Part of a small language model's weights: vocabulary 8192, learned positions.
Each number is 50 + 12 x the weight over its row's rms, rounded and kept within 0 to 99. Layers, rows and columns count from 0. The size before them is the row's rms in percent of the matrix's.

# down: layer 2 MLP down (transposed), 1024x256, rms 0.0976, rows 888-940, columns 64-127
# up: layer 2 MLP up, 1024x256, rms 0.21, rows 889-940, columns 64-127
down888 097:46 78 42 51 31 44 43 34 69 44 39 43 73 31 44 61 55 58 38 44 31 53 55 63 49 51 66 46 28 51 55 53 39 70 48 61 22 44 68 28 46 57 54 62 56 44 66 46 56 48 45 46 50 53 43 53 53 44 22 55 39 49 33 41
up889 103:53 54 50 48 67 43 55 64 42 65 58 62 54 38 74 36 32 52 53 54 50 40 39 57 41 41 46 50 52 44 48 36 52 50 54 39 31 37 48 53 39 54 34 48 60 48 84 65 39 57 52 60 48 51 49 28 51 21 64 56 56 57 61 37
down889 103:52 64 58 30 56 50 56 36 55 44 52 62 61 65 71 47 50 24 68 44 47 28 48 49 54 39 58 49 46 64 50 71 45 64 45 58 46 49 37 61 41 52 54 58 32 61 43 48 38 40 33 65 61 47 40 43 68 44 53 50 63 39 50 56
up890 090:63 51 58 66 68 58 55 50 44 52 45 47 50 44 76 48 51 38 57 42 16 50 46 53 30 51 51 45 41 69 45 69 74 49 53 40 43 52 70 46 66 84 45 48 57 40 50 23 45 31 33 54 61 75 64 31 57 63 83 47 44 45 36 47
down890 101:39 51 53 36 41 70 38 36 38 53 63 40 32 47 43 56 60 57 54 65 56 52 64 38 55 43 66 50 28 51 35 30 62 39 43 40 63 45 30 50 49 35 53 43 48 38 70 56 46 38 55 57 60 23 51 65 66 42 48 51 48 54 68 49
up891 102:60 46 51 44 53 53 57 66 34 51 53 55 36 45 32 45 71 50 44 46 49 51 60 32 51 61 44 46 41 52 62 36 52 67 31 57 41 45 66 61 61 50 35 39 42 64 70 44 54 49 46 44 52 61 73 37 32 63 57 62 53 54 56 38
down891 104:55 61 52 61 35 42 55 67 48 54 67 30 75 44 54 40 63 37 58 42 60 45 70 45 24 45 16 55 65 55 52 37 59 39 55 69 42 37 67 69 74 58 42 42 56 57 57 51 56 37 49 55 75 54 61 55 51 47 65 54 47 59 48 50
up892 107:31 50 55 41 58 56 56 61 42 38 65 51 66 50 61 50 35 46 43 45 41 63 29 41 63 50 69 49 53 50 49 50 44 43 52 33 67 44 53 72 30 53 39 63 66 56 52 56 54 60 63 40 49 48 57 57 38 57 67 83 45 54 42 52
down892 104:57 37 61 60 57 49 36 53 65 25 51 48 56 46 59 61 33 56 58 59 43 38 22 43 62 60 57 57 54 63 27 38 42 67 50 56 41 56 25 59 61 31 55 49 48 50 38 32 52 56 57 48 66 51 54 53 57 39 59 59 60 58 59 51
up893 111:40 68 65 70 46 48 52 48 69 34 57 50 55 47 50 59 57 40 52 34 45 49 43 39 60 39 19 58 38 52 52 44 40 18 34 55 41 61 68 90 50 32 40 44 56 31 48 53 48 50 57 40 52 50 65 33 52 58 31 40 53 49 58 45
down893 109:91 53 29 29 38 38 59 51 38 41 74 49 49 45 47 41 53 51 35 45 69 49 47 52 41 51 51 44 48 14 73 73 40 58 44 50 40 53 62 65 51 65 75 43 52 46 50 69 59 48 58 58 29 65 45 49 61 54 68 54 45 25 59 63
up894 096:47 53 54 58 52 45 46 55 75 58 65 70 22 35 54 43 72 50 44 33 69 57 48 47 62 60 48 58 60 72 40 65 51 50 42 39 43 34 51 30 48 51 27 56 47 59 63 51 29 56 45 36 37 58 36 28 45 44 51 61 59 40 47 46
down894 095:43 62 58 62 51 65 34 46 48 56 68 51 52 49 54 58 49 63 75 50 60 26 63 50 33 42 54 52 57 38 49 34 68 57 50 55 54 36 48 38 60 44 61 73 31 49 42 40 45 56 38 59 66 36 46 61 56 34 30 53 50 70 46 41
up895 106:75 23 44 49 30 42 47 65 26 63 41 33 67 36 34 63 38 60 61 43 44 53 41 44 43 65 48 69 47 45 47 44 41 54 56 57 43 60 44 64 63 68 50 55 47 44 37 63 51 63 49 31 50 48 37 27 53 44 55 58 55 45 38 56
down895 104:40 71 30 52 41 40 63 39 46 40 57 41 41 39 59 70 59 68 56 55 60 39 67 55 67 29 46 65 47 59 51 48 44 45 48 36 47 47 65 32 47 62 67 31 67 37 49 71 57 31 60 34 54 45 34 67 70 50 55 36 35 79 63 60
up896 093:37 43 38 50 32 69 50 30 51 49 48 48 51 64 65 64 29 37 54 52 41 53 53 22 48 58 66 42 69 32 49 71 57 49 44 46 50 62 47 51 54 51 55 54 59 40 29 25 53 61 36 63 42 49 40 62 63 59 68 48 57 43 65 58
down896 097:48 55 73 52 58 41 37 76 73 68 49 60 48 49 52 60 27 74 44 50 38 36 67 56 56 54 32 50 48 61 37 53 55 42 64 56 52 58 48 50 65 63 40 40 63 64 46 44 30 66 39 48 57 50 62 40 74 76 46 38 49 46 48 51
up897 100:41 67 52 43 52 59 35 65 64 68 41 84 67 48 31 50 57 57 49 55 67 43 47 55 54 62 44 44 62 28 63 48 32 62 49 56 40 37 40 54 37 50 45 47 52 61 35 52 50 26 50 54 74 55 48 58 68 55 59 46 31 37 76 50
down897 100:19 70 56 31 47 40 46 29 72 66 61 52 28 42 61 51 44 51 30 41 62 53 23 41 47 44 52 65 51 50 50 61 36 70 46 52 41 54 65 59 63 52 40 50 38 56 41 59 51 50 78 33 50 42 68 39 42 42 69 35 47 58 47 23
up898 107:50 48 55 56 37 38 38 49 73 71 42 59 38 53 42 57 52 36 56 47 41 59 47 36 62 52 17 48 67 64 56 61 58 83 43 52 48 52 59 73 50 53 43 50 75 46 41 59 57 52 60 30 44 68 36 56 56 54 37 53 58 41 54 72
down898 096:39 50 56 43 71 49 74 45 39 63 41 51 62 37 65 66 49 64 54 47 74 24 53 50 40 62 34 42 50 57 41 55 45 45 81 30 66 87 48 48 11 59 45 55 41 58 30 56 35 60 35 43 74 51 63 47 44 45 57 54 73 42 38 46
up899 101:34 45 33 59 50 49 61 45 48 31 16 47 55 44 47 62 35 33 42 44 43 53 31 49 46 41 46 63 50 57 62 36 56 36 51 46 71 29 62 76 40 69 29 76 63 63 59 40 51 40 43 49 59 54 37 53 63 42 52 52 66 56 57 41
down899 107:63 69 74 41 59 68 55 55 39 51 60 35 35 76 77 25 41 39 56 55 52 60 56 55 45 28 42 46 14 57 49 66 64 41 28 49 43 50 65 58 51 61 31 63 52 57 51 55 52 36 48 41 59 47 61 56 52 49 38 25 46 60 39 45
up900 103:63 49 46 62 40 42 55 50 46 40 48 56 43 70 52 60 71 50 35 35 56 70 48 38 55 52 58 50 52 42 50 63 37 43 40 62 31 23 37 61 69 31 33 56 29 44 45 44 57 52 27 60 65 40 47 62 12 34 49 53 67 45 29 66
down900 102:53 69 36 57 51 48 65 53 24 57 66 58 37 56 27 57 45 40 36 60 55 35 26 48 49 32 55 67 47 43 32 51 31 47 36 66 57 59 57 62 34 39 48 68 52 72 47 49 49 61 41 45 51 43 54 44 40 36 73 36 75 40 32 52
up901 108:52 52 61 44 70 76 71 53 62 67 56 60 64 44 47 50 58 54 62 41 52 47 59 52 55 56 38 48 35 36 41 51 38 54 47 44 25 32 64 79 62 72 50 53 50 36 39 19 64 50 50 69 52 43 45 39 43 49 39 54 47 49 59 39
down901 101:57 43 54 56 51 63 34 55 30 13 67 69 66 62 49 53 68 59 32 68 47 44 47 55 39 41 24 39 66 55 47 24 45 40 28 58 45 59 50 41 57 51 47 62 62 43 58 55 54 63 47 44 49 63 51 30 66 60 67 43 39 53 55 53
up902 092:54 68 59 65 62 60 38 36 56 38 45 43 54 52 46 24 43 36 60 49 49 33 44 44 68 62 52 51 40 72 48 49 33 46 42 52 57 47 36 45 61 41 54 55 69 46 32 30 56 55 46 62 37 63 34 66 41 43 86 48 60 66 47 55
down902 083:61 62 66 46 54 56 52 44 52 62 43 47 47 49 57 71 48 64 32 40 50 55 65 47 57 65 71 52 60 67 44 57 52 39 43 77 47 53 36 38 40 61 31 50 44 58 48 57 57 51 37 49 62 36 50 42 71 47 33 53 64 31 34 34
up903 093:50 44 49 40 35 71 32 67 68 60 37 59 32 60 63 38 35 27 65 60 49 31 42 47 49 35 44 64 46 52 45 52 59 58 22 48 46 22 47 46 40 56 48 48 38 48 73 34 74 75 61 30 25 65 53 49 57 39 69 66 60 62 60 44
down903 093:40 48 36 48 65 34 62 24 18 63 60 49 68 34 45 69 62 67 49 42 64 50 44 38 61 72 43 29 40 41 60 58 55 46 77 41 39 57 34 57 43 60 62 49 49 53 35 61 34 34 39 65 51 34 56 60 49 66 52 47 30 34 50 68
up904 104:50 52 51 42 62 30 51 72 54 51 59 67 54 51 39 50 43 47 54 67 38 47 70 54 66 49 28 25 63 30 61 46 49 67 57 59 58 35 40 33 54 40 60 51 65 75 29 62 51 53 44 61 47 43 25 30 24 34 66 47 56 30 35 69
down904 105:20 60 49 65 57 48 65 56 46 43 32 56 46 34 74 53 51 57 81 65 33 30 49 42 65 40 48 41 47 28 67 53 30 60 59 47 49 65 66 73 52 70 53 54 49 40 64 43 57 51 45 54 66 46 33 77 37 24 47 64 71 53 67 49
up905 094:50 64 42 54 61 59 47 72 64 62 51 60 47 63 41 46 55 36 54 34 40 47 60 57 74 41 37 59 41 31 57 35 54 68 63 45 50 37 41 48 58 35 37 56 48 86 48 48 48 46 93 57 57 60 31 46 54 67 62 71 59 45 49 31
down905 092:53 56 47 57 60 49 53 37 58 45 47 49 67 43 54 56 51 49 31 39 53 56 58 49 52 46 34 56 54 69 27 63 54 80 46 58 58 64 49 34 35 49 25 36 57 52 38 60 37 40 47 32 49 48 26 44 43 45 56 45 56 61 24 69
up906 100:48 50 43 40 57 66 26 32 47 67 52 62 47 38 55 57 46 36 48 43 62 31 83 46 57 39 77 54 47 28 57 58 52 62 47 45 60 56 62 69 34 64 34 49 51 63 53 27 48 46 47 37 61 56 55 43 62 51 56 45 31 57 74 51
down906 096:62 45 39 60 59 43 47 49 33 58 47 37 45 64 54 65 48 34 59 37 45 47 45 51 34 65 75 61 42 43 35 41 70 52 39 56 43 40 49 50 45 40 77 54 61 65 41 31 31 55 71 53 55 46 21 47 62 37 39 45 41 50 46 68
up907 099:41 57 42 35 60 30 40 38 42 36 48 58 65 38 55 52 52 61 50 61 38 60 47 74 56 59 30 54 36 54 44 51 46 52 53 54 60 35 47 45 40 44 37 62 88 68 47 56 53 35 66 47 51 60 33 73 34 44 60 54 46 31 50 48
down907 093:70 52 58 50 60 42 58 50 45 47 48 55 46 33 17 54 32 66 57 59 38 47 47 47 48 32 41 45 51 51 64 40 62 69 57 60 49 66 46 54 54 74 24 55 34 36 78 45 60 77 48 70 45 23 56 64 45 58 55 69 58 53 62 29
up908 094:67 43 34 54 50 64 51 47 52 51 41 59 50 56 27 72 62 52 37 37 38 46 41 48 63 42 54 44 41 46 61 45 49 50 58 52 52 41 51 33 57 43 65 51 69 52 35 63 46 25 42 59 61 49 40 51 49 41 28 52 66 69 48 59
down908 105:48 50 25 37 67 42 74 67 63 47 74 49 39 32 65 50 56 49 65 57 60 41 21 58 60 43 53 61 56 65 45 55 46 46 64 53 70 56 50 50 36 47 46 57 50 43 62 46 59 76 50 48 33 47 46 35 52 34 68 39 50 64 63 38
up909 094:52 76 56 55 63 37 60 53 60 40 61 22 59 43 55 49 62 41 56 44 55 40 59 43 53 43 57 38 56 36 50 26 66 46 54 53 55 62 62 65 40 44 70 49 39 40 62 63 35 44 57 45 48 65 48 72 51 59 69 21 70 59 46 49
down909 099:28 48 69 36 54 43 50 45 58 51 51 45 28 46 64 39 31 54 51 40 59 62 69 48 45 79 41 59 53 32 64 50 47 51 35 56 34 47 75 40 49 49 34 62 50 52 42 27 64 49 54 52 41 59 68 43 67 39 45 20 73 43 16 25
up910 096:51 43 51 60 35 47 60 52 58 61 30 33 49 39 73 35 54 52 61 36 49 37 30 44 54 47 30 69 56 59 61 32 62 65 56 57 59 61 57 50 63 35 51 35 55 53 42 62 61 24 52 54 33 75 66 34 67 58 46 41 65 20 60 50
down910 092:75 35 50 50 78 45 48 49 52 60 57 44 70 38 52 53 62 41 55 39 51 45 40 43 42 59 52 44 87 45 68 52 36 64 49 38 60 51 67 57 49 55 81 66 61 46 41 32 46 52 18 62 16 56 53 56 63 62 53 50 64 34 63 46
up911 105:28 52 38 44 55 45 52 57 39 59 37 59 64 12 51 37 39 47 46 29 51 52 48 66 40 47 45 53 42 44 49 67 47 59 37 46 63 49 49 52 39 56 45 50 52 65 61 45 50 53 25 24 67 63 48 59 27 41 40 49 55 34 43 50
down911 101:69 37 58 57 51 40 63 71 22 33 62 34 46 18 52 61 60 37 55 61 57 32 61 36 35 32 61 43 74 63 56 51 41 53 40 57 61 47 41 52 47 63 57 46 51 66 57 39 38 70 59 56 44 42 40 60 65 42 41 64 70 59 33 44
up912 096:62 52 56 55 45 64 48 58 42 24 52 55 36 56 53 63 43 59 46 34 45 64 46 48 46 48 56 51 58 53 66 39 52 54 38 17 54 66 49 66 44 49 59 26 46 44 40 58 64 48 66 48 59 53 25 46 46 47 41 32 60 40 49 64
down912 094:54 74 50 59 55 47 74 33 73 40 48 63 53 66 39 62 57 51 40 48 55 59 60 60 61 50 59 38 32 55 50 53 39 26 58 51 41 62 45 52 54 63 50 59 25 42 40 62 54 53 56 47 35 40 35 17 46 41 53 41 42 34 59 39
up913 100:77 31 51 56 53 59 56 61 61 67 46 46 29 35 53 47 50 84 26 43 52 64 57 71 42 67 52 38 33 60 62 64 56 53 36 72 56 64 53 44 74 67 77 40 40 49 46 37 40 61 62 43 39 47 20 45 50 47 41 46 61 50 73 57
down913 102:33 54 40 44 50 53 68 46 59 25 61 55 55 46 54 75 35 54 52 60 24 22 45 48 45 52 27 53 56 59 60 34 62 49 46 41 40 44 54 59 66 24 51 54 59 39 43 67 40 55 75 37 38 39 49 43 52 56 58 39 44 61 55 46
up914 101:35 43 49 57 57 64 48 57 75 26 57 38 52 34 75 65 65 48 39 49 44 37 40 39 50 45 60 40 52 50 59 68 55 30 41 67 59 41 40 29 60 41 47 35 47 52 43 54 45 70 46 52 52 40 48 39 37 53 41 62 60 47 54 57
down914 101:35 63 52 25 44 61 63 47 48 46 40 51 59 30 57 59 27 36 61 51 61 56 51 58 43 73 53 54 65 53 60 35 55 54 66 58 29 63 27 41 35 38 33 43 57 53 47 74 61 42 40 35 46 55 43 61 41 49 37 47 44 50 30 52
up915 097:46 30 46 60 45 41 29 53 27 59 61 59 38 47 43 49 39 29 41 36 46 48 52 52 42 40 39 48 53 44 44 43 40 47 70 52 55 40 60 61 43 40 34 41 60 71 50 33 60 72 37 37 51 52 71 70 36 50 66 58 46 33 70 34
down915 106:52 58 48 55 57 50 57 42 63 51 50 15 61 45 55 39 45 50 42 39 40 42 57 43 40 44 70 62 50 35 53 41 50 67 63 63 61 60 53 56 61 44 48 66 45 56 46 31 51 62 62 42 59 34 52 62 54 58 38 62 64 31 53 61
up916 097:57 39 45 36 46 67 47 65 23 32 61 68 47 61 44 38 57 68 56 39 43 32 19 49 41 35 44 46 50 58 60 65 43 54 43 63 54 44 38 67 43 70 14 59 35 50 60 55 70 56 55 56 30 32 63 51 46 54 29 56 40 47 69 46
down916 101:68 46 53 45 46 38 54 59 23 36 54 54 47 62 52 42 29 49 45 76 57 55 50 44 54 53 37 44 34 55 53 48 60 48 61 58 55 37 37 30 47 51 53 59 46 33 59 63 44 53 49 47 53 49 61 50 59 63 52 44 70 52 19 27
up917 098:43 50 60 51 53 57 55 59 35 45 60 65 46 41 68 51 29 45 45 60 53 63 52 57 44 48 36 48 47 47 65 48 76 54 66 54 59 57 50 64 56 55 49 57 65 54 30 54 55 52 49 43 30 70 54 37 48 59 38 32 46 60 45 41
down917 100:41 66 31 56 56 40 58 42 64 58 45 56 55 43 63 22 44 41 55 60 47 67 32 36 33 44 51 45 42 51 40 51 45 43 43 50 60 75 54 58 36 81 63 70 56 30 49 30 57 48 58 30 57 20 51 41 56 60 33 49 64 45 76 50
up918 099:69 69 33 71 32 38 48 44 44 57 47 41 44 36 55 48 55 41 58 58 78 56 71 68 64 58 46 33 61 39 57 28 52 45 55 47 31 50 67 44 37 66 19 44 64 52 60 36 50 50 47 40 38 73 40 38 43 60 40 71 44 33 51 37
down918 096:37 56 72 49 57 41 39 33 46 42 35 43 49 60 51 52 35 39 52 29 66 39 48 34 58 38 46 49 55 54 62 49 49 61 40 45 47 41 28 41 37 55 45 62 55 57 49 60 65 43 45 50 38 45 31 74 47 20 59 46 49 46 45 41
up919 090:50 60 61 43 65 40 64 60 54 40 51 58 50 53 46 60 59 34 57 63 56 50 55 44 70 44 43 69 46 34 60 39 45 51 53 62 54 25 50 51 36 39 50 46 63 65 56 71 70 74 52 32 63 43 45 67 39 49 42 75 44 42 38 59
down919 097:48 24 63 60 35 52 63 41 55 50 44 65 75 44 70 68 50 37 62 32 52 62 72 66 39 48 61 53 56 36 42 51 58 60 50 47 50 53 39 59 63 60 60 34 38 48 52 48 78 53 60 48 28 49 57 47 76 64 56 64 48 51 47 55
up920 100:59 53 63 41 53 48 45 74 79 42 46 47 44 46 52 49 37 44 58 36 36 45 40 46 61 50 48 42 59 37 84 40 53 23 46 74 60 62 48 74 38 54 50 68 53 46 36 35 57 53 63 51 60 70 34 40 24 52 42 28 73 55 43 54
down920 093:43 39 60 44 44 44 48 39 42 61 67 40 53 46 70 53 45 55 32 54 61 49 60 42 73 46 64 43 95 63 64 41 56 70 48 62 40 55 36 27 58 19 53 40 52 29 19 60 57 51 46 54 62 55 60 55 58 51 55 46 61 48 31 40
up921 100:61 62 54 59 35 59 56 62 45 72 52 32 53 47 56 51 33 45 64 44 59 57 24 69 46 45 51 35 60 41 37 55 48 69 45 33 40 54 59 43 54 55 70 59 49 45 50 57 36 40 62 37 56 66 46 32 54 80 70 41 33 35 44 73
down921 105:35 56 44 33 56 67 73 40 41 64 29 47 59 31 60 66 80 50 64 59 62 69 51 44 46 55 34 52 70 38 54 37 32 71 69 53 51 46 53 45 48 58 54 61 36 59 74 52 68 53 50 66 54 51 53 65 72 43 82 60 50 33 44 37
up922 103:37 56 58 60 38 45 46 49 42 58 39 44 70 60 53 44 48 39 42 51 48 32 60 44 40 41 35 42 50 35 53 50 68 63 43 70 55 70 58 52 33 52 70 55 65 57 50 57 42 62 79 38 52 69 66 45 46 53 28 55 67 35 48 58
down922 100:45 36 42 41 73 35 54 58 58 25 57 52 70 35 54 44 72 47 52 47 48 57 40 66 73 44 51 56 66 51 46 47 67 35 64 48 35 40 30 53 49 62 47 42 28 50 40 47 52 55 35 56 68 63 56 50 52 41 37 58 54 56 28 62
up923 099:45 31 87 41 38 55 57 45 27 60 59 44 47 62 67 45 19 35 65 55 62 46 43 51 59 51 50 45 41 47 67 35 59 44 64 43 54 53 44 37 53 60 47 47 42 53 68 55 60 52 41 43 51 56 51 63 47 31 68 53 59 66 53 22
down923 101:36 51 61 46 38 71 37 50 48 37 55 24 54 59 45 41 23 58 43 23 62 64 42 47 52 40 46 44 28 72 67 66 74 43 57 57 46 79 69 51 45 54 68 51 41 68 31 41 58 41 49 36 53 26 48 57 50 50 47 55 55 57 59 53
up924 095:31 39 70 63 62 62 52 51 50 54 66 52 60 46 59 40 44 29 47 42 54 54 74 41 35 65 49 65 48 57 40 53 71 52 27 55 37 48 25 52 32 48 48 48 50 36 57 49 55 50 52 58 51 59 46 31 53 62 49 54 61 56 70 48
down924 097:43 59 65 38 50 39 42 37 63 63 37 31 57 53 62 51 55 47 40 53 42 49 52 52 57 28 44 53 43 55 54 54 39 08 50 44 63 71 41 22 66 36 79 54 60 83 34 50 56 66 56 39 49 71 33 44 50 38 70 39 46 62 36 51
up925 097:45 36 46 53 58 54 37 44 46 58 63 58 50 37 65 56 36 49 48 56 55 32 46 59 51 41 46 57 39 52 40 50 63 39 44 63 59 58 63 46 79 74 45 43 54 50 36 61 35 43 58 55 57 55 30 64 61 35 50 66 74 60 39 48
down925 098:54 49 40 48 37 46 60 36 70 60 58 44 66 45 58 64 40 51 46 58 58 47 53 52 58 38 64 50 71 39 38 55 53 46 37 50 39 73 58 44 66 61 54 34 55 47 64 41 37 56 33 69 74 37 18 57 40 52 38 34 53 64 68 49
up926 098:58 47 77 64 32 62 61 49 61 63 50 46 47 42 65 34 30 65 59 16 43 29 59 26 66 55 33 37 69 71 71 33 40 41 60 55 24 38 45 55 59 47 57 62 53 48 32 56 48 46 47 47 54 65 20 57 50 55 60 43 40 67 16 44
down926 097:58 56 22 64 38 46 38 52 47 62 77 67 48 41 37 58 50 59 97 56 58 57 44 47 52 38 50 34 50 43 44 54 46 72 55 34 53 39 70 53 58 39 63 35 54 48 79 46 50 54 47 64 42 27 42 52 49 52 66 56 49 54 25 60
up927 097:47 45 60 47 65 61 32 64 62 41 52 48 46 54 53 49 68 58 45 44 40 49 56 69 63 39 48 36 54 65 36 47 48 46 78 35 42 45 55 69 80 46 78 41 74 44 50 47 56 44 65 44 56 25 37 45 42 47 53 36 39 37 51 45
down927 100:42 40 59 52 48 44 48 54 49 41 60 53 34 16 53 49 43 70 58 48 42 46 47 51 49 70 31 51 51 54 43 56 34 40 26 29 61 51 46 52 38 43 54 42 44 65 56 31 36 52 47 58 62 44 61 69 40 34 41 71 57 41 52 55
up928 101:50 48 59 24 44 70 58 60 49 54 52 45 67 40 55 37 53 41 48 40 42 35 42 72 45 39 47 37 59 49 44 45 46 75 59 55 41 42 66 60 37 55 41 40 42 34 49 27 69 50 28 83 62 60 34 39 15 53 57 65 35 66 40 41
down928 096:34 28 35 56 36 62 35 57 48 48 49 51 72 33 46 64 43 44 33 61 40 64 57 43 55 68 40 49 40 52 57 52 73 26 54 39 53 68 47 53 65 42 40 56 49 40 37 69 51 45 30 49 43 62 53 49 41 51 38 59 50 50 61 70
up929 086:40 29 57 51 49 79 34 49 51 52 36 53 46 53 41 40 69 50 75 27 47 62 43 66 66 26 47 43 63 53 45 40 47 52 79 43 42 29 44 59 32 54 60 42 35 58 41 50 65 44 67 55 66 41 35 38 33 46 59 54 44 51 53 31
down929 094:52 42 41 37 48 25 61 38 41 29 39 39 41 43 53 68 50 44 40 60 55 48 57 27 44 47 43 77 33 25 66 42 53 56 54 34 54 46 59 45 56 56 35 50 62 47 63 59 43 51 37 37 46 63 45 62 69 60 58 66 53 36 53 36
up930 094:67 44 49 55 52 34 38 54 35 58 34 70 25 60 44 47 44 31 63 60 66 49 45 64 41 53 37 23 47 40 47 47 55 44 56 38 58 47 55 64 32 52 40 46 40 73 45 54 69 62 62 45 46 71 53 34 52 34 46 35 57 57 38 81
down930 088:43 60 35 32 75 70 33 54 55 52 55 49 51 44 38 46 23 50 61 43 55 37 55 50 55 37 59 54 37 55 39 27 38 45 35 37 83 53 34 47 39 47 67 35 57 47 49 62 34 56 58 55 52 51 52 48 63 53 56 69 58 80 49 40
up931 105:51 52 63 55 51 49 27 60 59 29 48 56 36 61 53 38 57 51 44 39 66 81 55 46 50 61 44 32 51 48 77 44 46 47 46 43 62 43 48 64 45 66 47 36 42 57 43 68 75 43 42 65 28 53 80 54 29 42 58 51 53 45 43 59
down931 104:33 47 37 33 26 52 46 61 38 48 55 64 62 45 48 64 46 51 39 50 68 47 52 62 34 51 45 56 55 54 37 37 44 55 48 55 57 32 44 68 51 49 66 72 66 38 52 56 70 15 37 54 55 24 83 31 52 47 46 60 43 50 41 45
up932 100:59 35 62 47 36 26 52 54 53 36 47 58 52 60 60 49 47 71 60 43 71 41 69 59 46 33 56 37 39 27 54 43 40 40 50 59 57 52 54 31 24 45 54 64 42 45 35 40 61 29 63 39 46 44 52 32 36 55 42 51 64 44 53 58
down932 098:29 63 66 63 44 48 42 51 55 53 37 51 61 59 35 43 67 54 54 50 50 50 74 45 61 42 47 58 38 36 38 47 54 39 58 27 53 38 74 61 36 33 51 48 65 36 66 30 38 46 62 39 55 67 51 62 44 59 54 37 36 49 69 58
up933 102:36 64 49 63 59 59 48 51 75 74 64 41 38 44 52 67 41 53 48 40 65 27 38 37 23 57 43 36 21 40 45 56 50 40 55 67 52 36 42 55 34 52 39 49 47 61 61 78 54 53 54 74 62 56 51 39 59 54 54 67 74 48 71 46
down933 093:50 48 45 48 28 66 54 45 57 37 51 53 52 64 51 40 55 37 55 83 46 57 43 70 43 53 52 46 58 53 33 60 57 24 28 44 43 68 49 30 40 39 54 44 61 40 51 47 30 57 51 31 68 59 62 46 68 50 34 66 63 61 34 52
up934 093:61 58 52 35 37 64 52 41 49 60 49 59 52 41 48 50 58 51 42 61 58 69 53 37 45 42 53 54 65 33 54 54 56 55 52 67 34 30 36 39 43 54 59 38 28 39 65 59 45 52 51 60 18 65 65 58 70 66 36 43 62 36 39 60
down934 091:40 68 53 49 48 43 64 38 65 35 52 39 52 61 55 44 36 55 50 45 54 54 47 47 51 40 49 51 36 51 46 46 60 47 74 48 50 54 71 53 61 48 56 67 64 47 51 39 58 31 46 58 81 61 46 40 42 62 48 47 37 72 53 55
up935 096:25 35 56 38 66 48 45 37 38 45 52 52 34 57 70 29 50 36 54 40 66 50 55 60 35 72 52 51 55 32 23 34 41 57 61 54 51 45 51 50 42 41 51 54 46 67 43 47 29 48 30 45 59 50 41 53 41 58 38 42 58 42 38 37
down935 105:59 68 46 34 56 37 52 66 79 64 43 47 41 37 72 42 52 36 58 56 41 43 56 39 53 26 68 51 49 35 66 60 45 71 42 55 61 63 57 35 57 63 59 65 54 58 57 40 70 67 50 47 57 71 45 64 41 43 60 21 48 48 67 50
up936 096:49 48 52 64 44 58 38 61 49 43 49 52 55 53 36 74 75 69 51 41 70 52 53 52 53 77 32 52 61 52 40 73 59 36 29 38 46 40 51 69 56 49 60 60 59 46 57 66 41 55 52 40 45 30 51 44 54 61 48 66 55 31 46 48
down936 094:55 54 17 50 47 28 50 45 63 44 41 29 49 69 47 50 34 50 41 36 63 64 51 32 43 49 36 49 64 48 27 69 79 40 31 41 45 50 62 39 62 47 57 52 44 38 75 63 54 47 34 59 56 35 43 49 56 55 42 58 70 39 61 31
up937 111:54 56 28 59 44 64 63 49 49 38 48 35 44 49 36 42 47 41 47 48 39 51 31 42 39 66 53 52 53 36 66 49 42 43 46 59 42 34 60 70 60 56 59 72 60 47 51 43 44 49 53 74 47 47 45 59 42 41 53 36 56 58 26 49
down937 115:35 65 52 52 37 55 45 61 58 39 38 33 34 55 47 37 32 62 61 32 54 38 62 62 43 58 48 38 58 24 58 46 55 34 57 56 52 68 49 42 57 45 48 56 59 47 64 40 43 44 46 44 40 27 44 46 43 41 62 34 65 65 53 72
up938 099:60 48 51 46 48 45 57 65 35 40 53 65 56 77 48 39 57 27 58 83 62 32 48 50 46 38 55 56 44 45 44 53 52 62 67 31 53 47 63 32 50 42 67 48 59 33 65 44 57 76 42 57 64 65 45 44 25 60 32 56 62 77 32 38
down938 105:44 64 43 70 41 20 61 67 49 61 52 52 64 49 60 61 47 42 52 55 17 49 36 42 40 53 49 40 31 46 50 62 58 46 45 39 29 62 47 15 35 39 58 33 48 46 50 45 35 42 51 55 45 38 54 59 57 48 40 45 70 47 35 48
up939 099:50 50 39 56 43 50 48 61 70 43 55 45 66 67 25 56 35 63 58 33 57 63 65 33 53 42 21 62 24 53 57 48 36 42 66 57 42 57 43 62 46 45 43 58 24 57 34 54 72 48 45 22 45 36 36 47 29 38 55 41 52 35 51 60
down939 097:56 49 41 61 63 46 52 55 12 68 24 53 54 50 44 54 44 60 73 27 75 56 59 48 27 62 58 47 60 36 44 47 78 65 54 59 32 33 47 47 59 41 50 54 49 55 57 46 48 48 33 42 54 48 48 65 45 41 43 47 26 56 56 49
up940 099:50 54 45 50 64 52 61 56 47 51 19 58 59 61 39 30 50 50 84 54 31 49 56 39 49 53 44 59 43 47 67 33 48 43 68 68 51 24 30 50 54 43 42 55 53 55 43 15 36 46 28 30 35 52 67 50 40 44 61 50 41 37 50 50
down940 091:70 49 44 35 54 61 61 63 42 62 58 49 44 60 60 24 51 53 41 71 50 52 46 51 38 61 55 65 62 53 41 51 64 65 61 52 21 43 65 56 51 59 38 48 38 33 55 37 39 30 36 55 48 41 48 49 48 32 42 37 51 65 39 61